Each number is 50 + 15 x the weight over its row's rms, rounded and kept within 0 to 99. Layers, rows and columns count from 0. The size before them is the row's rms in percent of the matrix's.

# k: layer 7 attention key, 448x448, rms 0.0394, rows 72-127, columns 280-335
# q: layer 7 attention query, 448x448, rms 0.0384, rows 73-127, columns 280-335
# v: layer 7 attention value, 448x448, rms 0.035, rows 64-68, columns 280-335
# o: layer 7 attention output (transposed), 448x448, rms 0.0718, rows 64-67, columns 280-335
k72 091:58 73 50 53 25 49 42 63 52 70 47 65 40 67 54 41 40 99 45 41 19 44 66 51 35 41 36 70 50 33 50 51 64 43 87 53 65 46 40 42 44 64 50 72 62 46 59 54 48 57 46 40 46 73 66 45
q73 102:66 61 36 45 70 64 69 49 72 53 42 69 43 47 45 65 67 54 40 57 74 57 56 33 62 45 62 39 67 50 67 65 23 48 62 64 49 78 51 55 50 37 52 42 61 37 43 59 60 60 62 22 80 64 69 34
k73 100:29 57 59 51 75 40 66 47 46 46 38 44 38 48 68 33 55 58 52 50 58 53 46 39 44 40 55 53 41 32 43 44 31 82 29 33 46 37 59 40 28 84 44 78 89 32 69 35 73 61 28 59 47 61 76 71
q74 099:31 41 48 36 44 59 66 34 48 71 35 54 58 52 51 69 63 60 53 81 36 37 41 64 52 37 52 48 64 14 25 35 23 54 52 27 39 65 73 64 07 01 45 49 45 66 69 38 53 58 47 43 48 28 50 40
k74 106:56 40 32 48 26 56 48 33 52 48 66 50 55 44 31 63 64 57 40 49 79 55 39 35 29 28 32 44 60 32 62 72 72 31 50 71 41 63 48 41 63 72 10 55 64 63 51 20 35 65 51 67 72 33 56 44
q75 106:74 81 59 63 49 63 36 46 38 07 33 69 43 59 33 71 76 42 72 65 66 57 63 50 56 40 75 39 86 46 32 44 77 40 30 74 30 56 55 55 56 61 53 28 43 42 47 10 56 78 54 77 31 57 55 37
k75 100:45 39 36 50 70 43 59 26 83 45 56 49 44 36 41 34 29 57 64 37 68 51 64 69 61 61 68 62 73 19 35 76 44 47 50 47 46 16 32 69 55 54 44 55 67 36 69 52 30 43 58 57 64 56 82 62
q76 102:29 61 44 73 40 37 42 74 51 83 48 37 23 37 73 43 70 55 40 52 35 44 46 54 42 69 67 59 43 34 48 74 72 47 42 34 60 48 70 36 74 49 69 42 39 55 75 48 57 44 78 26 54 42 42 62
k76 107:62 46 69 66 68 41 30 37 21 39 54 33 09 60 63 46 46 64 47 50 29 26 71 32 79 54 51 64 56 65 94 37 43 77 43 58 42 45 49 52 48 53 49 66 58 38 75 40 47 80 14 26 44 62 75 65
q77 107:29 69 52 73 37 49 44 61 50 58 39 39 51 60 59 40 28 27 57 48 41 25 36 39 37 48 50 59 47 22 43 29 75 47 58 57 67 69 71 40 64 35 45 24 43 57 53 59 43 26 25 47 16 50 63 47
k77 105:34 26 47 49 39 46 65 34 49 57 43 67 49 56 24 69 44 59 46 53 67 59 45 57 64 52 58 29 55 33 42 35 56 13 42 20 33 51 65 49 56 64 40 30 51 21 37 35 61 49 40 60 42 56 51 49
q78 097:41 39 68 39 44 36 55 38 43 43 35 16 57 34 40 46 61 60 60 18 76 54 36 50 61 66 49 30 74 49 55 53 29 62 69 67 41 45 51 63 52 37 33 53 58 33 41 45 44 78 15 63 32 51 42 71
k78 105:84 60 54 39 44 11 50 56 45 53 79 62 62 66 30 72 42 43 58 69 53 21 35 52 55 43 29 45 51 64 44 63 33 72 37 42 44 25 29 48 20 49 45 39 55 48 45 50 49 56 51 35 42 66 61 68
q79 103:68 44 55 54 33 46 33 43 38 46 43 35 55 81 74 63 28 57 52 81 60 48 39 63 56 49 41 58 21 53 50 57 78 56 71 27 60 27 53 62 69 53 77 49 35 51 51 64 47 49 65 73 51 43 37 71
k79 106:57 27 39 42 16 35 78 54 65 44 85 41 54 39 58 23 69 19 38 48 43 46 26 83 35 65 41 58 62 76 59 75 39 38 43 93 34 64 39 58 32 24 77 53 27 57 51 49 73 72 66 25 45 39 57 52
q80 101:53 69 39 42 57 69 77 30 60 52 56 53 67 49 41 31 61 15 54 54 65 28 59 74 44 29 38 18 75 57 41 32 56 24 58 42 36 58 41 22 46 68 54 49 64 60 32 55 64 41 71 52 56 26 53 66
k80 097:44 60 54 53 51 49 21 96 36 41 71 45 70 57 82 51 15 63 79 63 56 43 35 39 68 44 38 62 54 47 47 52 41 48 64 61 54 46 26 54 32 53 45 29 34 53 68 51 71 46 32 27 62 42 67 59
q81 106:56 29 67 49 37 29 73 41 49 39 72 78 44 51 46 78 62 51 32 23 70 65 54 69 29 54 38 53 43 51 45 59 59 59 73 69 52 45 53 51 38 57 40 50 43 52 54 45 42 86 37 55 39 26 48 33
k81 099:56 44 14 26 67 37 62 61 58 66 38 34 40 62 64 40 46 49 59 52 32 60 37 51 56 56 49 77 58 68 44 44 72 83 66 57 43 49 63 46 59 50 70 57 59 45 65 53 36 13 53 38 38 79 22 34
q82 101:31 36 60 62 49 54 35 71 55 53 36 62 45 48 60 70 61 57 45 21 54 61 56 51 35 52 50 41 37 76 57 54 52 33 37 51 69 26 67 42 53 77 53 29 43 57 30 34 57 34 69 74 31 34 36 88
k82 104:47 72 23 47 64 59 58 55 58 38 36 60 53 20 67 62 51 51 48 68 56 33 51 49 51 32 69 30 77 37 61 32 68 57 48 53 48 54 34 44 17 51 43 56 52 40 70 72 72 55 55 57 62 57 41 53
q83 099:42 63 52 29 48 57 53 43 32 59 54 64 38 86 27 70 60 36 49 52 47 64 66 39 54 55 49 22 63 39 38 40 56 20 55 31 39 79 51 46 59 68 67 42 72 33 36 55 58 53 38 91 45 54 75 56
k83 096:53 62 56 52 62 34 55 25 46 50 56 47 51 50 36 22 59 44 53 50 70 61 59 56 44 62 69 35 74 43 53 65 48 61 45 74 60 48 45 70 71 41 80 30 37 42 44 38 26 43 40 42 60 13 31 62
q84 099:41 48 68 38 70 13 54 89 70 22 52 46 68 72 48 67 62 60 47 49 48 60 57 29 24 64 56 40 42 32 43 40 53 35 76 32 74 42 34 33 19 40 69 37 84 60 48 50 38 43 56 69 51 33 36 44
k84 098:60 36 45 59 64 50 61 44 29 64 76 67 46 40 77 26 61 68 61 71 56 43 56 56 63 22 58 75 39 57 53 54 49 37 31 50 37 62 66 35 36 76 59 50 25 39 42 51 69 33 66 41 55 45 59 56
q85 110:48 39 12 49 49 54 69 55 52 75 81 32 40 59 65 21 48 59 62 49 41 40 46 44 63 47 59 59 42 56 53 67 49 53 50 46 70 31 29 34 33 45 49 69 33 53 84 35 61 68 51 63 20 42 54 54
k85 105:42 20 43 37 35 43 65 61 79 54 57 46 79 45 42 44 67 36 27 42 42 58 50 42 59 63 42 31 47 48 55 48 33 26 29 59 30 75 48 59 29 50 59 34 44 45 47 50 66 41 48 42 44 38 64 69
q86 102:65 32 27 53 36 44 40 57 69 91 40 03 64 30 54 44 16 49 45 49 43 51 41 69 78 62 44 45 38 51 52 45 55 28 41 46 56 54 64 47 55 39 55 65 46 59 43 57 67 37 68 61 62 36 51 18
k86 099:44 33 46 75 67 69 57 43 60 26 51 79 50 30 56 64 73 72 50 87 31 53 65 71 68 29 22 39 51 44 47 54 46 77 43 62 64 22 91 31 14 24 67 52 44 42 65 58 75 53 53 42 30 39 59 66
q87 100:45 75 33 60 58 40 57 40 58 34 59 43 27 39 36 81 47 59 47 47 38 13 57 65 72 42 54 50 51 42 67 56 06 44 66 47 47 30 58 33 33 61 64 49 36 56 47 57 34 44 45 48 44 55 43 59
k87 101:54 14 64 45 36 56 74 64 61 55 56 44 74 49 75 36 55 28 27 46 61 30 34 46 54 27 20 39 53 73 48 46 32 34 48 24 43 38 39 49 69 53 50 37 58 73 57 55 68 56 52 51 54 54 64 69
q88 108:61 51 33 33 41 49 47 49 72 44 48 22 33 44 31 37 59 51 47 50 50 75 14 48 58 69 64 52 50 57 24 11 46 47 83 59 54 52 30 61 53 56 79 61 42 43 29 39 50 44 54 30 59 55 80 45
k88 105:66 42 69 52 63 59 36 57 66 60 63 20 52 74 41 31 49 45 28 49 52 51 55 36 67 46 59 71 43 26 43 76 46 49 32 51 36 38 60 32 47 58 49 44 50 38 45 62 51 68 39 54 60 97 63 45
q89 101:45 53 66 55 26 91 56 58 42 59 47 55 53 24 59 47 27 97 49 53 12 51 58 46 45 53 38 57 44 47 39 44 57 56 48 61 76 16 65 45 61 67 72 53 45 78 57 59 49 59 52 47 38 48 45 81
k89 099:54 93 73 46 50 45 72 46 68 45 84 39 54 45 41 45 58 46 29 67 72 26 51 50 58 57 47 28 57 46 67 49 56 69 63 49 65 67 57 58 66 37 51 72 75 66 63 35 46 63 88 42 44 44 24 29
q90 105:58 58 37 31 59 64 34 68 59 54 39 58 22 29 56 51 38 60 51 53 42 42 42 55 49 55 70 43 38 58 64 43 25 34 51 21 54 54 55 25 23 49 65 27 76 33 35 68 55 39 82 74 51 52 72 58
k90 099:46 67 71 61 10 48 41 79 54 51 56 66 60 40 48 53 52 27 53 52 58 64 60 60 61 34 27 30 50 60 50 71 57 36 62 52 58 76 54 32 51 36 41 61 46 46 63 43 55 61 43 66 56 49 56 55
q91 100:61 39 50 53 69 68 72 52 24 22 60 34 47 30 69 63 43 58 61 65 13 60 48 83 42 44 75 25 33 23 37 16 57 39 65 63 40 37 35 42 51 32 65 42 60 41 53 34 27 60 42 73 40 45 56 37
k91 101:46 59 43 37 62 60 60 43 63 24 62 53 72 36 48 23 34 56 72 58 53 54 63 61 18 23 43 48 53 45 54 38 46 26 66 49 47 82 25 43 36 55 47 61 46 63 23 52 47 24 46 63 61 39 50 36
q92 104:55 66 58 47 18 53 47 23 48 71 59 52 65 59 59 58 55 48 36 54 47 47 40 48 35 82 46 39 32 55 35 62 47 84 55 60 52 55 54 53 56 45 38 50 32 42 51 49 22 45 48 37 39 53 65 61
k92 104:28 55 34 50 48 73 45 47 66 31 41 84 49 20 45 55 13 56 78 66 55 63 36 52 69 44 68 62 59 44 30 40 57 51 50 26 45 56 37 51 36 72 72 37 44 34 55 52 48 49 46 63 74 69 63 44
q93 103:58 43 99 50 63 37 61 67 42 50 68 15 42 25 49 43 32 54 41 88 53 43 41 66 33 44 44 60 39 55 60 27 22 35 40 67 48 30 47 49 23 49 58 58 03 51 46 58 34 65 48 51 22 38 67 52
k93 106:47 49 66 46 37 59 55 66 79 49 64 48 52 51 48 68 49 47 37 44 73 65 76 69 64 43 79 56 41 56 27 46 62 58 29 61 79 44 81 93 78 39 43 37 64 88 42 65 80 50 67 58 70 42 48 73
q94 098:47 05 33 56 38 60 19 52 55 38 37 54 26 55 39 48 38 73 66 73 43 72 37 45 41 59 45 19 57 47 77 48 42 52 60 58 43 52 54 59 54 62 31 67 77 68 39 26 31 28 32 22 73 43 47 50
k94 100:51 85 47 61 50 24 56 36 45 55 36 53 75 36 37 31 55 59 49 29 49 54 65 33 40 25 43 31 71 28 50 37 18 49 34 41 37 71 52 56 37 45 37 38 61 48 58 42 55 84 44 30 28 45 37 56
q95 102:76 44 70 22 41 51 59 53 36 47 57 56 53 54 35 57 46 49 57 44 54 20 38 51 58 50 67 58 73 62 55 51 41 42 46 52 56 46 25 50 39 27 63 36 35 59 42 57 32 48 26 64 36 24 36 34
k95 104:43 62 23 48 47 58 51 49 57 27 63 23 71 47 34 64 55 30 23 49 49 64 47 43 29 53 43 50 47 59 69 36 23 52 66 69 31 54 73 73 46 42 69 50 34 67 49 38 56 52 32 42 37 33 38 31
q96 118:46 56 36 52 41 62 53 48 51 31 51 30 73 54 44 29 67 65 71 34 50 48 59 42 42 62 37 44 71 58 42 67 25 39 40 48 50 53 63 61 51 43 49 48 19 64 40 36 38 39 33 47 41 51 38 62
k96 094:58 58 24 53 62 33 35 56 46 66 34 36 31 51 58 64 38 24 56 34 59 25 35 38 76 33 46 23 51 76 70 55 26 27 52 34 55 43 50 48 33 57 61 52 28 56 46 51 65 68 45 56 41 56 84 40
q97 082:29 41 43 66 44 61 43 58 63 69 45 48 31 41 59 14 45 60 55 29 29 34 35 61 57 26 82 45 49 10 71 70 56 69 46 49 75 73 71 72 35 46 44 40 45 69 63 69 45 65 62 47 55 54 57 40
k97 096:52 44 47 32 49 76 75 32 38 41 48 76 44 60 32 48 43 40 43 74 61 75 68 36 44 58 82 63 44 27 57 45 64 53 72 44 37 38 60 44 60 33 47 66 71 48 50 68 32 56 79 49 80 53 40 43
q98 083:86 56 81 52 60 41 37 58 28 30 83 47 58 34 64 32 51 33 50 44 56 55 42 33 40 58 64 33 58 49 55 40 23 43 68 62 18 63 36 51 47 55 54 63 55 34 59 84 49 42 35 39 40 77 65 51
k98 093:25 62 20 40 44 35 43 52 76 64 56 62 32 37 69 79 55 56 73 58 50 27 72 24 52 34 42 72 38 52 49 49 39 68 42 14 80 63 49 39 52 47 80 29 67 49 48 32 45 27 35 53 66 38 49 49
q99 083:15 49 59 13 34 50 33 29 50 45 79 31 36 52 57 25 87 08 88 30 81 50 51 78 26 44 48 49 58 38 40 39 39 62 44 45 53 55 70 35 24 59 58 35 33 52 57 50 31 49 40 37 29 44 54 54
k99 091:59 43 49 57 52 58 66 74 47 50 68 50 61 80 43 46 44 51 31 45 62 54 39 31 42 41 39 34 55 83 68 62 48 58 52 48 55 69 34 76 70 68 60 63 31 52 49 62 38 45 41 49 65 70 33 34
q100 096:51 55 67 57 46 38 39 42 35 46 27 90 43 38 51 52 58 92 43 55 45 66 52 35 68 51 49 34 51 76 46 48 55 77 58 67 45 34 66 62 60 63 24 39 38 31 50 43 41 42 42 31 39 50 33 54
k100 098:58 46 29 42 47 55 49 66 42 56 67 27 65 52 66 33 55 47 40 62 59 75 35 75 46 55 23 62 64 46 51 47 44 24 39 57 44 32 65 69 04 71 52 76 33 46 46 44 20 37 41 67 59 52 43 49
q101 091:70 50 37 42 52 33 58 66 26 44 56 46 42 57 43 74 19 63 42 56 38 42 40 80 48 41 64 38 54 69 40 43 70 21 54 50 29 52 57 64 70 33 27 70 59 57 37 55 57 27 57 63 59 72 53 67
k101 098:62 82 66 58 59 60 57 41 23 28 46 51 39 49 40 34 34 49 40 48 55 57 31 64 63 66 60 54 17 19 40 49 61 43 86 53 33 64 40 62 40 62 71 37 54 30 42 51 58 46 57 39 59 61 46 61
q102 090:53 62 67 47 54 62 57 44 62 59 51 44 51 56 41 58 40 29 44 51 43 63 73 17 55 44 62 31 41 35 53 21 61 53 36 47 72 54 67 66 47 37 48 57 64 27 40 54 68 38 86 42 65 39 40 44
k102 097:44 51 22 37 47 50 61 45 60 79 68 39 48 64 57 54 53 82 47 38 63 20 36 54 41 65 62 62 35 45 47 62 58 49 50 19 57 58 56 56 34 74 71 10 90 63 47 48 35 86 33 61 43 54 60 50
q103 099:36 46 63 33 34 67 28 65 55 79 30 51 39 36 43 23 71 30 52 22 70 47 57 74 42 63 27 46 29 35 72 33 46 54 43 61 64 50 71 60 45 35 29 65 00 64 55 40 39 70 45 17 76 62 58 35
k103 099:47 30 59 34 49 66 67 64 26 09 50 55 56 65 37 58 48 27 38 68 77 68 63 55 55 05 62 76 65 81 41 39 54 32 48 31 22 34 43 49 81 43 45 41 49 69 29 67 27 54 26 60 43 50 60 54
q104 097:35 47 52 67 53 40 68 35 71 78 42 47 56 34 69 28 11 46 63 53 18 68 34 53 45 40 70 59 39 54 88 48 29 48 33 74 45 35 58 53 59 27 61 41 24 59 49 24 54 48 31 46 90 46 67 53
k104 104:47 53 62 47 41 54 62 43 39 34 41 78 41 66 56 71 51 09 33 17 68 49 42 31 70 45 49 48 34 64 32 59 59 51 61 47 24 53 34 50 61 28 44 64 43 38 40 48 46 44 59 45 22 40 18 31
q105 099:71 40 35 49 58 44 56 56 58 44 61 31 59 53 69 63 40 54 47 58 22 40 58 73 21 54 18 76 50 53 68 43 58 58 58 43 36 39 72 78 63 49 33 56 21 63 70 81 72 06 51 40 51 29 50 44
k105 101:42 47 47 38 57 53 40 67 44 47 38 41 40 70 63 64 38 62 21 33 72 81 27 29 68 65 79 78 60 53 56 76 52 52 46 58 46 63 60 36 37 59 94 68 30 53 73 55 49 31 49 63 39 39 51 53
q106 102:46 49 58 37 54 60 31 36 42 33 61 89 44 45 50 24 22 67 34 30 81 74 39 71 36 38 26 67 31 57 63 43 38 69 45 65 44 52 55 70 47 48 58 66 68 13 50 68 26 42 57 34 48 67 46 33
k106 105:50 58 50 46 22 34 50 52 37 78 72 32 38 37 62 65 49 40 30 45 40 32 61 29 31 53 52 53 75 58 43 59 29 42 66 30 56 53 44 34 45 14 52 46 54 59 49 49 70 40 43 64 53 37 58 39
q107 095:44 60 50 43 69 74 43 41 47 48 40 59 52 65 46 57 63 45 58 61 53 42 65 49 51 43 62 30 40 70 53 35 67 32 33 33 77 80 39 55 56 80 34 72 23 37 54 54 60 47 72 49 46 57 50 65
k107 100:40 60 58 66 72 44 54 38 44 48 39 59 34 59 44 30 32 48 38 39 38 58 51 56 48 48 60 52 59 46 27 69 41 65 44 68 27 36 26 73 63 30 69 41 79 61 73 45 72 60 63 38 58 51 45 49
q108 100:59 53 44 60 71 74 45 37 41 40 52 41 27 53 73 54 31 39 67 75 65 62 70 62 50 47 85 43 32 60 42 60 39 48 64 68 58 64 29 61 47 26 55 27 20 29 28 27 49 90 49 51 36 63 80 13
k108 098:53 52 41 46 40 67 37 59 29 73 52 30 59 37 58 64 46 58 35 36 49 32 62 59 33 46 58 70 42 65 59 41 38 55 74 31 53 47 78 60 42 58 46 58 35 44 53 48 54 42 38 30 39 73 66 72
q109 103:51 46 48 50 54 67 40 47 65 19 59 57 18 45 09 28 41 28 33 58 40 44 45 34 37 41 39 42 60 66 55 45 13 54 42 45 44 33 76 54 70 34 45 35 50 27 55 42 60 53 31 85 61 61 23 44
k109 103:51 37 37 56 58 55 53 29 72 52 50 53 53 64 67 64 49 42 49 62 42 32 33 45 68 49 45 59 45 59 80 46 35 66 42 26 69 81 55 49 67 67 62 44 33 24 65 34 26 43 40 35 73 43 52 45
q110 099:49 15 70 25 56 34 31 35 54 32 70 31 57 70 36 49 65 42 65 25 48 42 46 33 26 59 83 63 57 36 25 67 58 65 68 86 50 65 29 65 56 54 34 59 78 48 59 48 42 40 33 25 54 55 46 43
k110 096:47 63 20 45 35 24 33 44 37 46 18 35 22 47 72 39 48 43 82 64 73 69 74 53 78 28 35 73 35 40 44 58 44 50 60 34 27 82 59 40 40 73 68 64 41 57 36 49 30 41 34 80 34 83 62 49
q111 101:56 70 54 45 70 50 62 25 36 45 58 34 40 11 29 69 29 59 49 51 19 41 38 56 44 89 50 55 67 24 53 49 75 46 66 38 62 48 55 88 48 54 23 73 33 62 62 54 38 47 57 66 55 91 47 22
k111 101:39 28 59 55 50 34 73 25 54 71 32 54 64 57 44 43 29 47 46 58 59 41 33 82 51 53 49 43 40 48 42 51 27 59 37 53 26 53 38 26 25 63 77 46 52 42 43 63 55 48 79 52 17 43 49 54
q112 096:44 45 70 39 30 51 32 57 23 33 21 37 69 32 72 58 57 55 53 67 60 60 64 39 40 60 61 40 84 74 66 22 54 31 53 80 59 43 63 51 61 27 73 76 64 94 41 46 66 14 46 39 51 47 31 77
k112 100:46 50 52 49 32 33 46 64 59 50 58 41 71 51 48 40 51 71 60 50 54 46 37 59 68 40 67 69 34 60 52 68 52 48 52 57 66 62 28 55 47 55 45 43 63 79 49 50 39 70 53 37 64 23 86 33
q113 103:46 63 28 49 29 33 63 60 58 35 55 65 45 49 58 63 49 49 74 14 75 57 37 49 31 39 51 47 49 53 57 45 39 57 59 34 50 47 47 08 63 34 43 60 20 33 56 62 43 68 20 58 16 58 37 17
k113 101:67 42 52 53 35 43 46 46 78 44 49 35 53 49 25 56 57 51 43 42 65 39 59 61 49 51 28 48 41 47 52 56 14 55 41 69 73 70 48 64 26 42 55 57 74 27 25 41 28 25 58 67 35 65 39 38
q114 097:52 63 53 12 49 63 41 39 44 65 71 56 61 46 57 33 42 40 51 46 38 49 30 58 34 42 51 46 55 63 46 59 29 45 51 73 31 49 49 56 51 54 42 56 71 53 54 41 51 63 51 57 63 51 62 14
k114 097:54 63 47 49 67 79 66 46 47 25 60 27 50 74 40 59 65 60 45 29 62 63 61 49 31 79 43 48 42 39 66 40 57 74 52 36 63 67 60 45 28 72 47 52 35 32 26 49 52 54 20 74 35 68 43 43
q115 096:40 52 36 57 54 38 24 58 56 53 27 54 47 71 69 33 42 46 61 47 56 52 40 38 23 35 73 31 13 53 83 67 59 54 40 54 63 55 58 59 59 61 55 58 46 44 49 39 56 51 60 57 68 52 44 72
k115 107:54 56 42 76 65 63 38 42 39 56 43 72 99 21 61 42 35 62 54 71 44 55 64 49 55 38 26 45 47 36 45 35 55 61 61 60 67 43 46 39 34 37 62 63 26 37 46 54 69 57 42 47 61 19 36 62
q116 098:73 86 34 57 63 42 56 20 28 49 63 41 58 55 42 56 61 66 60 33 48 67 45 60 45 34 52 44 62 72 43 46 30 68 60 40 49 35 66 55 11 39 49 59 35 52 53 30 35 55 60 50 48 08 08 37
k116 104:53 53 42 28 55 52 53 52 46 72 51 48 31 35 34 54 49 34 43 64 45 52 38 60 52 68 49 33 48 00 65 33 62 40 29 86 56 51 46 53 53 35 46 31 65 63 69 55 84 51 53 77 63 40 46 61
q117 104:49 55 35 15 49 61 52 69 74 62 45 38 58 43 54 47 59 48 33 57 75 58 54 40 39 53 28 52 38 38 60 43 48 63 46 31 57 55 71 50 39 64 70 34 50 50 49 50 62 65 44 51 60 38 73 52
k117 098:39 62 46 58 39 31 40 68 49 50 37 57 64 40 60 37 50 68 31 62 13 56 47 45 62 48 63 49 48 61 49 49 33 37 40 23 32 50 60 39 41 57 15 55 34 55 55 53 50 36 51 48 61 46 55 46
q118 098:51 52 61 50 53 37 51 24 14 63 47 45 29 38 60 63 67 58 49 51 72 40 58 60 73 35 45 33 89 43 34 19 65 26 46 52 68 83 53 51 71 25 35 85 44 57 26 69 46 48 39 52 33 54 65 35
k118 099:34 67 71 54 48 41 64 58 59 58 83 74 56 59 76 45 57 81 71 53 32 38 36 51 24 47 53 58 26 58 51 75 60 62 56 46 42 43 49 51 23 68 67 36 31 38 64 63 37 60 58 42 53 66 26 76
q119 110:42 51 69 77 41 63 56 33 68 71 40 38 54 34 46 40 42 40 50 67 37 49 57 55 40 68 64 56 60 48 57 48 69 63 60 48 71 52 40 44 52 39 65 47 48 61 54 59 55 64 63 51 83 43 37 56
k119 103:37 36 46 46 61 52 36 57 30 50 32 44 56 51 51 48 59 35 42 58 51 56 59 50 34 36 25 24 43 67 49 60 66 47 71 82 69 52 56 63 49 75 54 38 21 56 54 68 37 56 54 50 60 47 26 47
q120 104:68 54 36 49 21 61 45 46 53 36 60 46 39 33 63 44 56 65 21 19 38 77 54 58 46 61 67 58 25 38 54 26 69 51 24 42 61 64 43 49 53 59 46 52 68 58 70 84 57 51 61 39 54 61 52 49
k120 100:59 23 49 41 51 61 42 48 33 66 65 37 64 60 56 77 89 37 43 62 38 23 50 40 55 55 48 80 56 69 58 72 49 34 40 49 49 66 48 50 59 47 48 63 58 52 41 42 63 74 73 58 56 39 41 76
q121 100:29 55 57 56 64 31 65 68 56 55 43 30 48 48 60 56 43 63 55 55 25 52 35 58 38 56 72 21 35 24 25 57 41 33 57 86 58 20 57 59 62 26 49 48 51 75 67 70 74 48 36 34 74 81 26 52
k121 100:39 35 46 31 65 30 21 60 43 50 50 58 76 83 41 41 46 63 52 27 61 66 70 30 55 48 14 53 61 53 37 60 45 67 42 74 69 64 24 56 55 56 59 52 45 60 40 67 20 57 47 67 63 59 47 62
q122 101:45 48 44 29 61 61 56 26 74 51 64 56 63 41 63 56 45 52 09 69 42 43 52 71 70 30 69 43 42 57 77 28 68 36 49 39 80 36 33 45 22 19 38 25 54 55 44 61 60 73 47 48 37 63 48 40
k122 097:43 34 62 28 36 74 53 65 29 52 45 39 54 49 58 54 51 28 33 42 44 33 84 84 68 54 25 51 16 46 51 34 25 43 47 62 72 40 36 39 41 61 42 50 54 66 77 73 45 53 59 54 72 49 41 32
q123 100:32 63 39 73 40 37 50 53 53 49 67 53 72 47 63 37 52 28 61 52 54 68 63 63 33 54 35 45 37 47 60 37 68 41 40 39 22 56 74 30 48 17 56 39 72 43 58 46 39 50 48 23 57 45 64 38
k123 102:53 39 14 32 40 63 55 54 77 68 33 43 45 68 64 74 30 49 61 53 66 77 58 55 67 20 60 47 30 48 51 24 55 38 75 56 41 42 68 44 38 64 54 57 44 44 23 34 70 38 78 51 38 69 37 57
q124 101:41 47 48 55 49 36 71 10 40 64 58 60 47 72 61 55 33 28 41 18 60 72 83 50 56 71 29 33 68 59 59 65 72 46 61 41 25 26 68 55 49 31 68 47 45 43 43 20 48 56 55 44 63 46 68 51
k124 099:45 29 30 51 65 17 61 40 67 52 35 34 25 49 28 29 17 53 60 42 59 62 42 65 60 54 59 70 55 43 64 47 72 42 39 43 44 61 43 48 62 40 66 44 56 47 46 52 34 47 45 41 39 42 38 39
q125 100:43 51 47 45 39 28 59 53 25 56 46 49 31 51 34 73 41 42 69 46 59 56 53 34 57 59 50 45 50 48 48 61 60 54 50 48 56 72 58 42 40 44 41 47 32 53 39 48 44 29 22 66 34 57 45 58
k125 105:62 61 64 64 38 46 63 52 75 23 57 31 53 70 27 44 66 43 47 54 59 42 65 27 57 42 52 64 40 67 35 31 49 65 58 35 49 45 15 50 58 27 90 61 71 59 49 60 59 56 42 39 77 33 37 47
q126 101:60 64 49 52 20 38 80 39 84 61 37 29 39 52 33 54 27 19 40 33 39 39 54 46 59 43 57 58 57 60 76 64 68 67 70 53 57 62 33 31 63 70 75 62 64 48 55 65 29 49 48 58 44 47 61 74
k126 101:39 40 20 69 38 45 46 38 28 50 44 44 75 45 38 84 63 27 39 57 30 60 28 61 82 51 51 40 56 50 57 20 52 38 33 55 42 56 64 72 34 25 45 56 38 30 14 43 70 47 47 49 69 41 36 52
q127 104:66 59 98 54 57 50 35 73 63 38 46 37 50 48 78 47 71 51 61 41 56 31 60 40 49 48 40 36 34 69 43 73 35 27 37 77 77 26 68 64 38 52 25 70 22 47 48 34 40 52 51 73 64 43 47 45
k127 103:42 54 36 44 57 52 49 62 42 37 42 50 46 31 53 60 84 57 64 37 51 65 42 32 41 50 69 53 72 26 42 64 56 48 34 91 61 58 46 51 43 57 60 43 75 44 65 41 43 19 59 28 54 73 63 69
v64 113:48 21 57 57 50 35 32 75 54 22 58 40 37 46 69 32 71 40 46 49 37 67 63 70 62 29 47 43 52 69 68 30 69 33 35 83 50 48 32 32 51 56 50 33 72 32 66 21 57 44 53 49 35 42 78 71
o64 102:27 32 39 72 43 32 08 38 55 08 42 67 63 32 49 25 62 54 40 40 33 32 41 50 45 28 58 71 51 51 54 38 55 33 57 72 61 55 58 51 68 70 62 69 57 48 47 35 44 51 22 56 47 40 69 43
v65 125:67 42 39 41 45 16 47 60 54 69 55 63 43 49 77 49 56 59 55 53 24 62 29 58 38 69 60 37 23 61 38 81 60 73 58 32 82 23 27 51 43 41 51 71 71 48 56 58 30 51 27 41 69 42 38 30
o65 108:71 40 40 67 68 65 36 45 33 65 57 49 51 51 32 34 53 66 59 31 38 57 30 70 34 56 54 52 33 52 20 50 55 61 57 24 54 43 42 41 65 36 87 54 32 73 50 61 48 59 47 27 99 62 83 26
v66 112:80 61 52 80 48 43 41 47 27 64 38 75 55 70 47 68 58 41 41 44 72 37 47 63 41 51 42 34 63 50 57 54 42 80 61 62 26 46 49 52 45 57 43 74 36 51 68 68 35 74 40 41 51 32 60 29
o66 104:54 30 37 63 53 33 52 64 57 66 29 62 53 71 77 41 40 29 47 29 56 49 58 56 27 68 75 53 48 17 62 61 43 67 57 57 29 45 43 59 44 44 52 65 46 41 73 45 57 54 67 24 61 16 39 19
v67 112:46 59 62 32 82 32 84 51 41 48 45 90 46 80 73 38 44 40 64 34 50 28 72 35 53 36 38 68 76 66 52 51 52 62 45 37 37 73 49 63 60 41 60 53 45 77 66 48 48 55 49 24 68 48 50 30
o67 102:30 79 62 43 71 26 61 53 59 48 34 95 68 77 57 28 60 63 52 60 31 48 59 55 53 42 33 53 46 74 63 45 47 48 62 53 31 62 39 47 44 37 43 60 53 69 41 12 47 43 66 36 68 44 36 61
v68 118:41 49 50 67 73 51 44 42 29 73 47 43 47 47 62 90 57 61 59 57 45 56 56 68 37 33 70 64 39 55 72 62 37 74 46 46 52 37 51 79 65 48 37 71 37 35 47 76 55 45 40 71 80 36 63 37